Each number is 500 + 25 x the weight over its row's rms, rounded and kept within 0 to 999. Layers, rows and columns count from 0. Numbers have three digits each. The size before them is the row's rms in percent of the matrix's.

# gate: layer 2 MLP gate, 1024x192, rms 0.0666, rows 458-503, columns 0-95
# up: layer 2 MLP up, 1024x192, rms 0.067, rows 458-503, columns 0-95
# down: layer 2 MLP down (transposed), 1024x192, rms 0.0668, rows 458-503, columns 0-95
gate458 108:525500523508475513452486468549489522491528522508548526521477461511476534518439529469490481497483507524460521473534531475499488480488494495479464509450511528461505541493487523506531557504489511547514505467516512505509484499517491526498448546541520509467521479518482508553500524501495505535
up458 106:521506472495509495511498463507517537521498457460496479521522491513472486519509557517521514453456482470495488517499508523528469477482547465521517539524509484452486526523551475500508466506468520523529513502463508520481516534520478537472484481452544516518459501515473509497483555533503519473
down458 104:497497490524477456479552493514484478464479539489516474503509470522467514511555446499518539502553455476510573524478480434519500482487523506490500488519492467461479516510493462495494519515498494523490494477522468554494472518509452490528491509492494516515486495496515484467537493481492501456
gate459 107:424513522480468511519518483514485529501487445473536489527464492524486505488497506500515500533519511532488520526509482528534477493483494527526536540511540519535503493510519478495516439472486519466469532502511503524468503556506514491508471520495554527521476518520505530508499508517496494514
up459 106:472497489466498501538465507487507494481490529483533497539481488504489508513530492489465476484488506462512537502482509504481522513454530510576512510481511512555477529494482549480471536502498515514487484513517441481519503513495463520501527522490504473483502513464519500487465568523545491511
down459 105:467478535473536493482481518433469504514500531455520438528468509483467486562528476488536457546546526495465509511497468524499516497468524564520488501475510503481496531498501502483498495483495526478488521512501502498497458495459439514480485517493543475511492531548483518477501504513500475523
gate460 095:486507464489519493515511472494449490453465517484504487544492457508479504507498524461486501516456505478474505499515538487496475480511488499490517516467489502514508535479450445515483515520498445488528497450533480518507511519554464526509511448513476491472483468507491484489550500465472550505
up460 100:526520486498442493479473498489529550488517520474486503506528499518468516463495475496553495509519453493530488495487507507503531541555503492527470473485550486463492467507483541498526451489478503496521501516533511497472502495507511502536473507524486539537501537489501491506509504478503459481
down460 093:466494539538548539518495469467462514492489506491505527495517491496487474503505511477505508499507508483466544519509490499509471500479451467486505521515516480529517514506519489519471527471540472495523502517503462523552533525499532556487534481487510502481470498520486470513515520532521479534
gate461 094:466491484521470509515498507484481485527496497519529498523485553501508497451491576505486504480469517506503488513536540453436492457522483503500512535574468490500457490457501563490486495525455504508485506493522470472485489509501453509489482539504476493511497480563517460499476477509509460522
up461 093:476483530497509507508500491472454490501481489497513482532467498509522476497506525510497490476471479503474491487465493469491506479515484545496525471586486505501528508419481555465493490549472510478465459491522439476471458523499453539491493547514510485530485468514470504502465529498476483524
down461 096:494496495490516493481499482494489499437524555506509498488481507563510485540479525520518496516498505482509458476444477496460500529441492454516503491445503529506510479521493464514506529507505493459525476489482525505508554492515509459474502478464509464471549497494527487554512514526530501492
gate462 100:536534499549492489524521520510499501518523505494485510478484496491508504559517532467518516503515525456476495502506509540527505502503500462525511474467514493522454490434513529484468544492483495488505483477528465506549501495493466474488478499500472482503554501488463530456432476485513493532
up462 098:462478537464521483479451459495489505509528479509509484515496531495510516458487531511476459531506479505508504476480504472455472484460494483511492535521495500463535505532542528497482489487484461549479497527483516512479491460501526528487504498531486513521456499529532520515552527522484514471
down462 098:508555508535557483474495518496473486504477503540509532485479515489476521525503524484488520505501529492504511509509502500475501507502511448511500533478491537505504497458505546524419533511454491507487509502513481420490473461496515538502499521544486534483480549508494502526494533526518491478
gate463 095:512511517544556485495442520498481467483492547513513486509548485552516487525484510506506473522466525499507497485481504483543514504514496527505491440468483523506502503462520498485472476469488499503558524467515512486501506504499481548509496477488497456520491503485533490469523533512513528512
up463 098:534466491482474510474540488513492562507497455473481530483464549481497497501515492484454529487552475515478474510513492475495513517505544554515479496491506433544513513487533512505501510544526520474504489529506515515518497475495486444480456511480476483489527508476464547576466467472520483526
down463 105:505474510476499521519537530491445506543480490548506494496459534455467490508511505525456540525532487509490473511510487527478501486503488496481491577466478520532465504527482551481513515527517524520488501494532493574439532488516476488480545479502517474463509488526497553542456480509475502531
gate464 108:523468525530512486503507517486509505494488506551479492519489559539514518501507506504491547470496489511515469483509464574468479468506493537500510493492509498455542461543566516454509496508502456535559497516522495550480552483479494505520507522483504498494491474483490477481475497536514497484
up464 100:463517439543455520516519505485507563506487535462510550523562524481536497490503477475475479521457508526510514521496474508511479509456490502533500482452488506483503470487531494478520513464500480512509480503497555491529490485534478533488557478452522495494492463515528516499469484482484498454
down464 094:519465506476505521495522550532510514515440514516462493487510574490535490489517494497453508468495493499505513498482491551504482473489511543544487501517575528511525493526533512510539495517507467555492511534558503490494507467515533541515523521448514500490511488503514500472482476509521456476
gate465 087:518524499521529533514505493492502511457494513538547512523492471500503473506506476502488551507544504506512496506535481466480508524508506493481490504469505458496533515481457515518504520462519495489508531523483511515517552544476496532494515486484559498483532490444459563508456487493506502518
up465 083:520495505501523507505527549474493534445498495531548494515499466489503486479507498503486550502524479503499524512481478464497492481522509485453491505466478449502531467491469500505503517446485522506525541497497535497498529550482498519475522480507553526501527508465487548545463494509507480530
down465 099:463500510502505503463534483538529531471475497508481536501527526527499510467486497535517467476512452484486545484484497505547483531482515487481545494520504507524480446503529515503537498500485462487536514483499515504454460514482490462526515558516486542471519508524521475461495462483526530517
gate466 114:570528521510564535524484511518494476465538458511511514530490499493502489484508503505517489524533475440507476534496532485473498503423515485512527520544521483517515515483514459482506490525511457511451464507520490475468520482527489452519526500537474475497468441540531512480479502529471489467
up466 113:528510479507486508473496531506488522452512477485513515513459487501515491481493522499473502515504496489486492539511478517490461472483438475530518476504503495510494511485497512494504470490517429516525488469479517522495487504531438449480544491528490452467497436509537464507565520534494471512
down466 113:516519516542498474499454539476458513581485517450485504479475454506522513465483504437472465519440489514524550528493489503506542486502500471514490527489478500519460525510472517469512491495505529524487472477459560507535497536544500520441526519485458462482486499518521526500515491513502557482
gate467 098:504525524504511544514475520467486488524485463547520446508524535477487497470522501462506524467474474499481447498509499458478516489498503508451459484535495485496489537526521503492479452515539519494489479497489494471463443514491540535469508519508554504507457493463498530488514463511516518448
up467 095:494518488512495506511501497539522490468510517530511503488500531509489500524438466526499462523484470543515476532435490471497496537488507508546483492517492517484532527553476474500503458504529495487486475509508482469498535457503495499495489469504525506471494521464498490523468480498532506483
down467 105:460483543507487480569529482484485483491534554518509514500465467514490489496471487478490472497471479480537506555491452530440494535486502522507532512473490499484503485499522501471548474493524470486508471533523473495507535488513477481456479510490524489506523509500509485517465484459459523496
gate468 099:500449465500492477461520484511525494520514485548465526492527452492516512507532495494522486495510484492483479524480514482488491504525513520538474488511470480479508488501483469490513490510549456502441534523531517498471474512491520480533542509490493515488463530542475495491530482521511518556
up468 094:462512481489478452536507528491535479529512518494478464476503510513510507525515456530513525503449498482487532488502500537502543482496503528508490460490525511502522523482496469487496506487505505487469537475523491509475483465500502474498548483480452481530481483483500467525477467511506492562
down468 102:500473549483522508516474481484476480511421536508474501485497480552489508500437489483489510495507500486566519503495486454474474521495494475529469483486472479498480452478475495490533508508514479479524477446497496498470456509476473491512528486488528504497556493508510509486465484475515474501
gate469 095:514522520473486488516468508495499518500506477510499489526476485494503463534519452475462528463460514469537500497523499527498520453556508498483478466475499500495517523487470522502482529529508493524440503509492533498472493504495569513538516520471482496502514514476514494515508561521512515514
up469 102:493491496505507523488504513510521531488520525537508538482493512539512506498502497484497482495480464514518486527510522448499511468502500492494483509553477487519494506521487517490473511470475530518507524474498503455455494541501541502500506503546534473498525535486448505532542500478485481485
down469 098:470514522495549510533517497488498508498510535545499534489512441492478503505517505542521508549493492512515513481549493521516512506445483448445521521541496511519459536462477554501462487514502523479525518462500503483503514526503495506518516490524500483556481484524515547491531460535464456497
gate470 106:513508482453474487531511474530504483476516447491528474540468485533520484519491525471526485498486526507509499535506485499501475546501464481497515524507548502556499490529506499533463458479493508511499506497508545504516521442478503512515494528469517509506519502468495488476463483513482473516
up470 129:501538476461461520545453504502511529508496482466485548498483506532503468530510564527503477520476512507537492507499498490491473515487464501522480503558526551525492518511509586481490469470466474504496522516547486513467512476463487488477513498482510502501467523488471491490475493493495502502
down470 117:466525483517493516478495485462523470518500456491499536487516503489484464538487518509548453524508514498478468522453481494474498481491463502513505483514538539535504498512480554462513480535501504490471493531525486540466480435473478464489507525503497492452475488490473480492454510503511482479
gate471 104:469488515512516482479501545474498534505502504554515509560507491516483514536526498539490456459502508459491521539512506446494507486515477530509505467487503514487490508489505528486493499518512491506497500456505506435474484507479495504522521482490486470490513533522489532501524509495472513487
up471 093:514494506502519482531501471522520496469511535485494487461512479533514471501507521497567525534504505491532505510542492487544496498486474489505528468536519510536509459476518472511517490492513525500545515549513476524494542501496484498485491526524473502467524445490528475504483487494532477507
down471 099:523477498526482488500486479523475505485461499492498515495489518528511546547516526515490545495520522518523493480494462487522500521491502503474493498492530525456462505508540488490506516536503521524517460509491517445481502429489547481558513505532514516498515534540508448518485497492492540474
gate472 105:465459482536488488499493502530478491518535529526513522465480466493488477497512513501472465509524531486488472513474521470500493500492482485504473510492490521489485490479511518521535476505503517453489473459528512516477480541520521506486425522515489510501470484493487517537486485528482466472
up472 093:496456481478494486500490497493506505486498501461485517487521462490457518493522491519466504506505528514482500505491503483537459526508511468511457479485478485507498559489528529506484477466512530518498532434481521502534503532483534485488492532517503541489486572497499516484475475455508446453
down472 094:510556474480497530492474503490496538491478472455487481514487486505475499512492487494488526466502464544489502501509519517506531499543506538510538490513468513487531526476488506494446495507529474520521517530507495521444537515497485504504547469535517514484536519510529513497495476444498485484
gate473 094:498523466516552501520503486514513498509485502489499451518481487500521498498579449544472486548504485481478503479533553532456505488492501550506489507500494491465483526485495536520510487497497494506520510542497534522478503476479466479496508486505476500496495507533465499488521516509466499502
up473 096:447489505490488500493508496445459488507485529542494499488490511484541477498556509504531486532479504520474504498482529501506517474505484532477471474528481508490500486479532557508502456521495498511527445506463522488537498474527474543469530508522456467521459536519503504489501567528508530522
down473 103:495482549511453506500513462498499507467535461487505511537474517487493483523546499501509507525517476540502489468485483506486537544478461511500485467537581484505510505511518476491545514502532530450487489482471493541529476558527502522520485461541467542473471511480499505501527549494498490469
gate474 104:516498511520509504504444472513496526524487458494488502497486486494496538502530533466457480525470510504517521508526460476482511496462514536491477531477457505478544449475472471483490496497478439487443509473528452507499463469466502492500472503544530475475508533519492514496507514499486481512
up474 110:516527485510505458484520531477499466518503537473515547522489481463483495480505527522486471485439468506464483514500482483475485482552515490473504471494522491523484485503480533469519495496484545502480483512480508479521535486501486525529484477516553487508511519487474447496518525532463480483
down474 103:542502517513495514513486455499486508535522478481524530542516498509488529514506533507472461487482447465503507511504487477476553504500514497482550468508455484510471445513500482502462516462477453470476497509494490483496507511517521506521470506528479502518533528496473487502497509535535488525
gate475 096:514508479536538478526517486550512524473471493496454567520508513487531485505513529501505495510540521531497492465530474500521517515523519494477515483511566471449529505564468505487523455525492499486525532546473493497491522456458524490506491496519509509492490474500516520484516462501506481526
up475 099:495524463469484542491494517473494483515529507477536459498504476515462508470482463506502482466475458457496498534489527505489467489502512485551498518495447514532478527454519477524478523470525507510470479456525513461511490545574475499514520496493479513490482519491492495513472535489503542491
down475 094:522529448475475517512456521516516493512521505468513507497464493482503529482473519487489499504523508471502467470464507509527536531510479469518503531508523513506479492517537467535478553474486488519481480498522509469489528535528485511497479496497480552478521507485477538503505552499520496464
gate476 222:500543456518476566480496533496480477499479491488523498521487488509520466482496509465512540494494531464506526528481490480487514543488475471501528453556503447501522545534515463445559501520488518483524486498447520551502502520541503505501517477477485470522539491542490490527498496548490522523
up476 240:486472525468501447510515496504503527501512520521470522472502518487489539523513469495481469500505484524491470513511504529498491456490518537495482540470516570504503476484491511554452478476507478523427528490547484470504509467496473512511489493533514523516477489474511513465523523444510501496
down476 158:481496514500466509507517512551508504494533535511500505486519486498499523543544524475499487468509524504488455483491510518512470513512487524508497534496506534511498504495520529556493502489508495483485492498594508422434530482460497531519467463529536517489493505502513496477496487487537473522
gate477 104:510479478465491518507510501531542486498484478479521438554489526523461496527488492490516494487482469530508536489491518539531514476537533449488482487479464529524499472530457506528522503500487525512499503528475488500517532506506490517488531513489543497487531465469497464515498475512502494543
up477 107:475474501539451500494520473498522487510486523501516521491471554518493527486521510463556465492542482470495500483515486523554504470513492491486518504490503448485528461500470505477501478478509506487485495500536526489473462536477491517523518493501540480508464514533469491540512491520497497521
down477 110:503525506500520511503560476516533502476483479510493550523508526492521535540519489505483519494475497486524455504480530519523513470491475515509553505526481512495509482497544504460474476496474524541440478492485513449456509465507484543487514483485517565496495538518433499496510468476527531538
gate478 096:518473500558528483509486549485484476494511541476470531520452507469491521473524494485508541486501492463480531509508462505482474483468505518500455523485512507479496537489477505473499507499536524487561534519503488493476568530497528513458488509483505432491520497508504513500474509507525511495
up478 094:522492509511525497497471549479505473505478568480481515547484494488475510501504499493507520466491495454479529506509457494497462493451487543510476516486560503495494511502469503459507524480533507488522533488522469473479553528499524497421487506490501433512533481502488529540454502505517466498
down478 083:491507490494525541499498462539544523469502475523486486473515519544525442520509522512498511517495482485494450498477515444521505522548496496486530510471466540514517477513502492534498488483504497480460487495501496538503443484498474484517477510521500536495467512478477441482520481512503540490
gate479 093:510470509441517473493526483470502504538497499503474481533477522489476540475484496483473528471499495495447485520467497473479513441511498478463505501540518540503511507467487446511550446486541497496509510491494514481527506559456515512481515524515467502472541498537502503484506502489506506499
up479 088:486514513521537519477521526514531514501463490496512468522503536468486524490501493491509489490504513493462493524473546471461487500476539516534443479523502507531529492490496453510478451528518543490518540487478518467524488488457510489511522515510497534452541504492525492483481498468495486514
down479 103:506519494544474513514501504494506483539515499536539502494467528488463486532541503498503527517489496517484556466524507513529475524489502494485473438543480492513527486468478525528471473510515539483542535512494490505549503534503513486480507512520485519494521512504478508499480478515495529536
gate480 092:474543491517527478526527493460486544535479475523535522470494466482511541485480506506499494477461516518553524520482454543518526504506511513494487473496511468468481511533517536505528497475546469499507482484469493538511489503512496540452481493494469459513480523555509501552494510516473527480
up480 101:505552500501535476534505494453459517527487443513504541463495493479497527506504510510504470458450500513553507499471454524532497543499528513495466458478531468479503522533536503511532537495541493483515457473483455521490511518502513526465470495501486466527490523523514473535485502481454537480
down480 080:499467518521450534475524492513529497467463510487509462521463536500505475523490530555481470519525481515498506506503506516458468485445471493465491446493485555474497502502497482496502522534508472500514529545554504487453524515496471512524479511501510467455541518491522480444502510471524501499
gate481 088:502475540510485501510515485547492505506522495522509547450488477528498459518482518463495472481480504505496466507530535509470485470502499454521543514449497527533476540512531488477500522461483473509499516511496465517527530476496505507533527494473540508482506531479523481502472521511479528543
up481 091:498494518506480478515506506578474543500544473469504551453484510499513465507453515455486461493494497551475508514544518513475500451476492439473563524470505523501505520510466488497517529486449475491518503495504478510510531474481488515497536503463528478526497498511513471484469516485509487544
down481 098:504522460482487540505499459465512507477543488526536526535486501542469517526500521468478484497522448502491537476478482484492519549533481515501543509523489494506505499502524544470497514479466500523440472462498502491462513482481520507529522502523497524493534496501518499473508515510530459543
gate482 103:490522511479544497518500478429481503471466521491540492467525536534467491502519500526491483522497510456489518500484502456495439492486549526506502486479538476500510513493488533489532502522491477537513480496487513498498527536443478496509472522536512538459461506475443485495502475487480495472
up482 093:508491507482497544473498490546482509517492478518509445509490495497483507519485473463508559481516476524507498510519486504485550549494491499478522510518442527512502504536526501549460479502505501472522530509507494473543492465531474503535497449465466507545511496519544498480509506494488496501
down482 086:527514523464479496500512469452476499479461516501502515480509519508521486505560473489498479474541488496488470462536514445508478491519551514534467503528509485491507479483488480496508472495510476504477542489495503534498532508514489464509476519510538507476447461495526502480568485509522525495
gate483 108:481456516474504536502491521466502509521507535490482527488464538512506499525486503515489485483440505489521512495499517502507501479507479523532470506492508484514511529510533508517515520502525505483472472472514501495465462501463472518544517494478549516493488443504523461545534518516517484499
up483 105:479536530489494456542477519485508514497498508481525516519505459478459539514508541527495490471508532526474537516499492521485534462467489483568525519473502536533509556519506485498473473499541497457514457490509510491503515492450516514500486490505529503461542494498490508479501511547528486529
down483 102:498551487451522459496494504485450483484488490533472523500492448543496477476500480495484491487545508536461559529537510468475519442438484492509513482492493492496519486489510491515510494490514513489458485505516507493524482484502536489537509508492531464441524438497468498547524542508508486501
gate484 112:500455528449491437545513513502490518510484541455520500497499509457524582474554504519527506515511479464503506514480537513471509545501521529511496453454514514496566492501529522512511471524487503488441509449540504481449493508506494493473492501517508475517482501510513506503509513472496588479
up484 100:520495467444508500487470472462449524442523468517480449496519515489494479478523485496456506480476484489519499528464506511473505541527524521508497522512509532478513504451495471519514465462434475487503452517526487526513494493486464465474514490514475489526459495529476512548519505489504492514
down484 097:506526461488541511524487501497464541468476479497504530484518434542487433516479494469488508476505500513512481511505518493482470501513472509519527527495515552531487540508474494486482541475537483520547470543495517505470496469494513546523498503444460510513498475505508485521453501508483459471
gate485 095:514499493520515524473491520521458466481460481478511531481503451553433553457474516462482491511542472500476485529513465486503449504454480554527520527465479482518535524453512471502517519468495468500511508502453498505497532490497489473527470536542519529508490484525534467509539479501532465505
up485 087:484493499496479496486472522481467496515453486486508558473523503562453504466531482469499488515545445487484491500528538503474481488510495513522512474490495484504511486501542514520510501524532475534519530486468506472511516488483458493562502511524532495510465427531517473478513471500522483534
down485 103:513505504479484489552445508503529505464456487487515536505494487484493497531526461489553493542485477495527509430493477509502471522478548468510489462569484497515504474497479496520512421520502482528515502499514536468422465504493500524492497515507513492498489466525468486475446511510493503481
gate486 088:520522527444521470479512526521472516521501457465511489524485513535517512481476485469502504555512501521480507538496465490466514461494487498503520515493529448470505557498478492531496457545503532495552522509482517505504567492510498485468491562510492496488481491475488481546519476522480479535
up486 101:467493439525511504462544477492492496528501509465524449515471488534486498543516468471534515504504533509468521501541509516485509452509546524509508515470509494530453482483528527481477498524512472492545495516541503498489488499467488509454484506504510507495490507531476499514486489464488564501
down486 106:498495512502535485538487430522509512509500452501541445529514508512487503510498474492510541501472552461541499448552506497479523500509514520545512528503526533507486531516504541549449490500517513469546484536548537491532522475508464482509502481534518507462497507536478526527471439498517519493
gate487 118:505530485487460507499509462508513499498518495475482477472517512482475534475549453499492502499463504497502469462490502471532504497494487479497500508498529502467501500463471537527475494456490566526491454503492491522494484484482524502505489509509521449487461504486506490444478498504547527518
up487 126:491502480500540512529493526534545465502486504525506494523478495500523513506423525553521469522510498498518507475505497516521497544468545481548474500486495493524469498515483451542495481495502462504471534528501482492500546452485492483479492461469504492467498484488512525513451493488469484525
down487 106:500508532488502499538517518537499495504517509545480474539459478496494521564473484510503447501505529459492493510519498495515499541480490527531489474495517448499481462523474462496464510479485461483491528512487485415515472480525521475445525442489523525480557500485500506519460479495494475444
gate488 102:478502531464498494511534467497506504517504509452487464480465495492507483469521480494498494501519485491486519524488483520496484530528503531523485534481528499508492499483518525508488464508507518478508475460457504502513497514512470582541502456522528500484463485534488518456472466477553503500
up488 101:542484474494524520477535460455478491490479524453492473484503491511513490477492500517475537551539500532483505548489463516509467476466504492453504485439506490514491481497514552487451531530542460492495519488508518530520510516467492519476500524487465492495534460507494520509505522464513516506
down488 106:526502499508523521495517469446486480530483475479491516490502515493488478500469509504452473537489511506483524497446492480513529533506504527481507504483514504514499456462539523474503529532525487485492484519467479523480506529535507525495490493489464485524523476543513506490533479485510473503
gate489 083:517531504496480517540455523547497510515487525475499472527472501506513504507495508497486510524517530472498527491496487463478453458464528518518550503487516479477507492478513510541478484516503500489537522458493529507504470550488537465527542479539499513479483545550502510483513492482479480508
up489 088:481461498488497513522424510512484490514497510508462466489474522531493506497460494479536465557509515495467489529503533471540512502485564476479519539503556481493503550510469494494446484543527490466513487511494491526499508522531456493529509484568529500497525508541536510495480510465524508458
down489 094:530474476481490533526429532531514493466504502517515501530503485531489511514492499515507500500513488523528482524495517497514472477478533482505566523488521514486549522479481489531478480490504504494514444500512487502492474507485477481465487472482495508499555499542507546495487512516534506506
gate490 098:484470500488513510466514515529507499465492493535523443506499480443491479494493448489507595491540465512501506498468494538487553491539552475470515464467498484535524496509495523509515509520513510508547522481500523536537481502509480531512528512496474502563508487501470447518473478478523527521
up490 083:507480477520505501476509531508501498509500515476490540502481564522518508507494492529493454504444516527481500511531480463483475533465483471501506466504508502496493553489512440473518509510495511495475474479502534471465473519476535475464504456487516493445444550494519544497525526538478467488
down490 102:481467497466519551505534530511463459465495523493483469522527492502506513499536506519544521492485521502469473458521478562535498453512488428485501446539534497517492529525545475464532500509500528518534518493509511552506494516500506537435523474483523502486462549536505522522497489552530480499
gate491 102:520480532472491507517491491556498459507508507446511482516472481481484507501473501471517491521496470541509473507517539491493529523502479489512513563463491484510490521527569496506497504553542571521520488476497517467472469440538531474475494485483493478517535467456530535492535490519501535494
up491 098:501519504522505525529521509518518497493527498458488475520442524487508501485483510471471523533470483476512517488471515458557518517477528476504506518482528494530493529498533496474491510468519513522514470496464515497511482518543480481490524484498519558522512506493518472503493486453499485483
down491 103:508499506502540492474556550521454477477474543524504500503496550514500483534503521499483544488475529497507454503494481457502492505559510496475540453481495437486451470528532509494469500472520512522484508483515515530451470471487495546481460519487487501508520498498492455478517519541523497523
gate492 092:519497523480521495513466496488516538485510496483473469514479492512473532479508515451459479507480500462519555468475501503525494484511474494474497535479525510504479522487491501534474471521490447495514465463455496487493491540501515493554544499553507517486472514494461506553510391546526518455
up492 092:472478442494520487466510508512547484513515509529498524465529517500541487514480484525507538490494502535508445516501498528498485525466517524546477435508500522509505492481505495475531531475507524476450523519546532544482516466512472471471450504471489530484511470522492502475503568453511495538
down492 100:526483504517518449512511500503534488496489488503520454511502482538509501490483505484551542505523524522460462523509498494488485516501554562508504476543510484473478475494493520479520517518536533520524471521511537508515465523595487487465503510494507510467499491495532481515498516524526496443
gate493 085:496517455492495531481492475529514500503516467491471466508517499484530480471464488477496507499518553519463456464468453496505534517499532500454555527515495467501481490482473485519484520537529514467574519478475521499543579467480503524473508510483527478517540458528542447454485546512555468506
up493 075:529489506453461516485530539486458449518477510495510535499513505492503515513502510496534523539500431484499513502531528481475496456486426478514446507493530521510527511525526502462535513513469487526462462515527506526497495539522491497497483469519456487510464523480494493545511464542520495524
down493 088:489520460439530482489544523528501496492538450497460477511489513529511465480501494534499530505509491480542485509499467497487491500474456474478494520515547512503465495497488484494531519513478489495518461527466487517532579466484490527467511534491489496512504507541526467476455489517497522520
gate494 096:473497534464492493487470473486486443491495494455490484506485484481497491527516493505527525511492477510489519495487526518465503503512451497553513488506485545505459500512490503489508545540531480500481533547511492509473482502496479506515494484526477525509515492472503468487458486525460464556
up494 097:525536513505504507503510544507486544538492523557497540468483480523491500504525515518493457475468528478491480510469484462509512532468505524491505460541501542491515519490489533493476454489499482508468486488448509468520486503468498493480506483540505512473511572530500513466493510518495484449
down494 102:538584554496445506512516533482488475527461495467524537488494481483531474526510491489510478511479527519546488487474487494468484486443514519502570491518469522516516477504530524495489495531522529471527474486526473497488467490517488502547491537526493506492495533480505484485499506488522456508
gate495 092:495499478527480505495518516524465472510489495463517496471528475482525493485527488492474557490515471513472494523521508498526483501518515518509525468500496544549515439490494510508483472510479509445477535481495504472496492546490493484517470529521536516504488494547507513504487530509485531487
up495 087:501493476493460511476533538482467476490475470481508549480478504487501494483511479504468519484498456484462520483496503499552464506507496513514507499484491490551519467526551542519446477500472484465497528507496522483498517532494518500523508538527525511500467463519524504515488497507488511472
down495 094:517551499503477491459476493472479518502496470467499550527507504503454492500492497483483497511480494531482515424492472537487512493528505513539525570491526474523483492523504515507516514468522472482552536527476498516538464483506531506518491527462497509492482488512523513472482467445493503499
gate496 102:494520535483520526506481508524482482501488488529507463495486488455492509537483492482536534540524515481471484508490531528470451460494531495521530481503500508494510498496525534504502470525489509449481545490459473514487458490487501512500497505470500590533498521491519491490559548525470490529
up496 097:475512486459485460530532497479482495476494490477523525467534526480511486540531484486518496548504496507509496545485492501556541502463469479483497503515465498504507521474492509503469514523512459480477470516516458443543553525472463506488473498510478518516534493486499540499490436507497463435
down496 105:505481460432507475524535522441508516437504481482504504496502493491532495552492466502522521505492489522503456515525485512511497533448449459477502495523503487495535536524481478515458483506482482460505523482489495449510502523480499520496502498518489482508519510472530499495483475553497520506
gate497 103:513473537481517491537533510532545531511512493462480447481518468459506469511547505513535486518509518504517512470511488496528488488495481514489534443535499517523519463513460475503485489536498512525522500485509457493504528487503484522489514475511520457522544471513490484456505495507485522490
up497 103:525528501485507526489521512523463516505554552454489477509553489481458523470475490498556502518548511483503488492518471540513523477529522466496495491470473499489456484501490465520472486452538508475491483541508498490499486506492469529468484503484494497522489512486512532454519527478472535539
down497 096:538466437492485493492512503507437460485492477558500513534487516528478517477439554486535529537506485483528488520508515526513495501530508473469498496506519480504484496503517480507520515481492517456476508498540522537534478498529523500476499558490486518474538534454481510549478514503446485511
gate498 087:497472494494499507517506526498483495502513478443519474508486534528512524523458520492528485493494486462508504516495516483536465526462496477476507497484466505478483494491507537457513535484495511460539501459438493528493489511545467510482498497490523488498487501551492501450548497464458488499
up498 086:484478498465508500536521511495506478512500485456497468528506554511496552534457486506477476505457514469518528501497504478488454519442489441507515494498479505469489475494495537468529512454489495469521503487439509506466487499517439520502486484504554506498486480524509497453506470472467463490
down498 095:503511489504510460511513538502509542517500479508473497457490549486478541571453481494436532472480514518522509480490509539527502493484491494512487524465515553455507489487472470492514507469506479494502528514509485467428497497516515508488459528498565531515491501477496478490475468501450513570
gate499 099:523486443499504519463480467532511457484507513475520499459465541480478497524489533528492452477482502491503468493497492487503523526499503519458523479434438481494497486513501508493503536515477478513475498519520554502549516478485494544456500510517490449485507505437516460468508517523542481514
up499 107:523502500493506550481500511527507475536520530529540505470520513512511460515529489531514481526490496508515508519512532488531516515478461522503496511475499474460530465537489515501494463517505475531527508519482532501447500505469551518465498520506485479500549515488471491476506453507507479438
down499 104:504505545470520515545492521532512467524472507529536507446521487487542463514485519468517475461524523493488477523504534500490487499455474474536535446495466518458521487536518527486492523510520524498511472483484497504441511541499526490500482485502495520513481531488475494493513482534507534516
gate500 094:491509542502512477541557487463511494516490511479475506544453509495520512462499542477494507477496522451478529510524511530526485499466522482513465521519518478504507517541510513528488512469501522513455516502540533547511487523506469510462508506497480477516538539490534480500533477460507549493
up500 108:520528533531499495504530456490523525510515517486515569541485481494497521485485539489527481494490487471501519442516493488571504487448494537537451471543502506491494507550496507533508507502510504506469462493533509508506531536511484530486506563527498480543521518484509508525495481441501481510
down500 091:484518466513537521482503550484529511490503520500487511476491509547495430554515522528488515489462520531502481493517475483485465526545455472519514499495467516508473490528477489476523561488578492504500546503493545506491535494508529494510455441533499503511487516499483506516508498515475500456
gate501 095:501486509487517528493501504521535500534507526516500486514478506481454492555489498529522521507504501521535458503502496510582483496524538497542460497553526532521488520503476500489484503507522529510482489500479479489497486499476463526486555452496512498511520494504509491467462517534498513465
up501 106:555489488469447463514472501489500522512516522520518549513506540499495513530467461513488521488527469516597493517508546478498523522534489502510494499526458518495513479499444518489480519464494530530507486483503496483489533536435499512502498511495505518448452517510513529520514488443522488482
down501 107:528502539472496461524539455461496529520489525476501550539546507504486518499487513501505528529498469496492499453501539500486501529519478507469538555418471518514478528506410512472508520484502523532513523538539482494476527492476530544510545493474509542517474524491530506527482488464506563506
gate502 101:494504508514466486504464483480486480507521503525539555519497523511481521515467523530496520480478534478544476501479464489516479464486506521490514512521490526472464508488530511495536486507500455486542492420522481512516524511505471506535540506533487495533486459506444490518478508515518501483
up502 097:505508514487504469497487505542511502511544513524506533506531468507515554496502535530506540495507527487526460495550501501489490482482479516509495517483497488490500472536506502469513485512545440510493494457476504509526521450452519491470505498516476485455490524477503501511475457499492489519
down502 101:514505465502504535475514506542484479488500507446508478479462506504537520510488454496524514487486482485511574482569530509483530544476465493524467512506503511531509488534552496518497505553504545464477511546519502484479517503517555490494492516494546467459475562502532504489510493529491512491
gate503 098:466510522526494511503509490475472463492501517539499470489519512475520481470491486477516530540501501482548452529482512502500542510478501500548480518517449486530472490527482511460500512515501502496461524519508519487489490507547514498495578488495504543499518519518502459507495488505474513474
up503 097:456487497491488493526477487466463475550495508474530500490506469515519526518504506469495507497526487480512474522547502461516501520447508492509468505497484460492480523495512510531500512479510496487502499481449483516475546500490553523520553498457466469485543523509483473521528522535486465484
down503 102:504500463484537500517468538536518530491530433528530468549476517483488532498532495497493483479520470474465448506516468517461489469494523476491462508513411488460465545499520511531488466474493478517547444508453475487504527501482479523547507487511542480514494498487506488525488516485488493490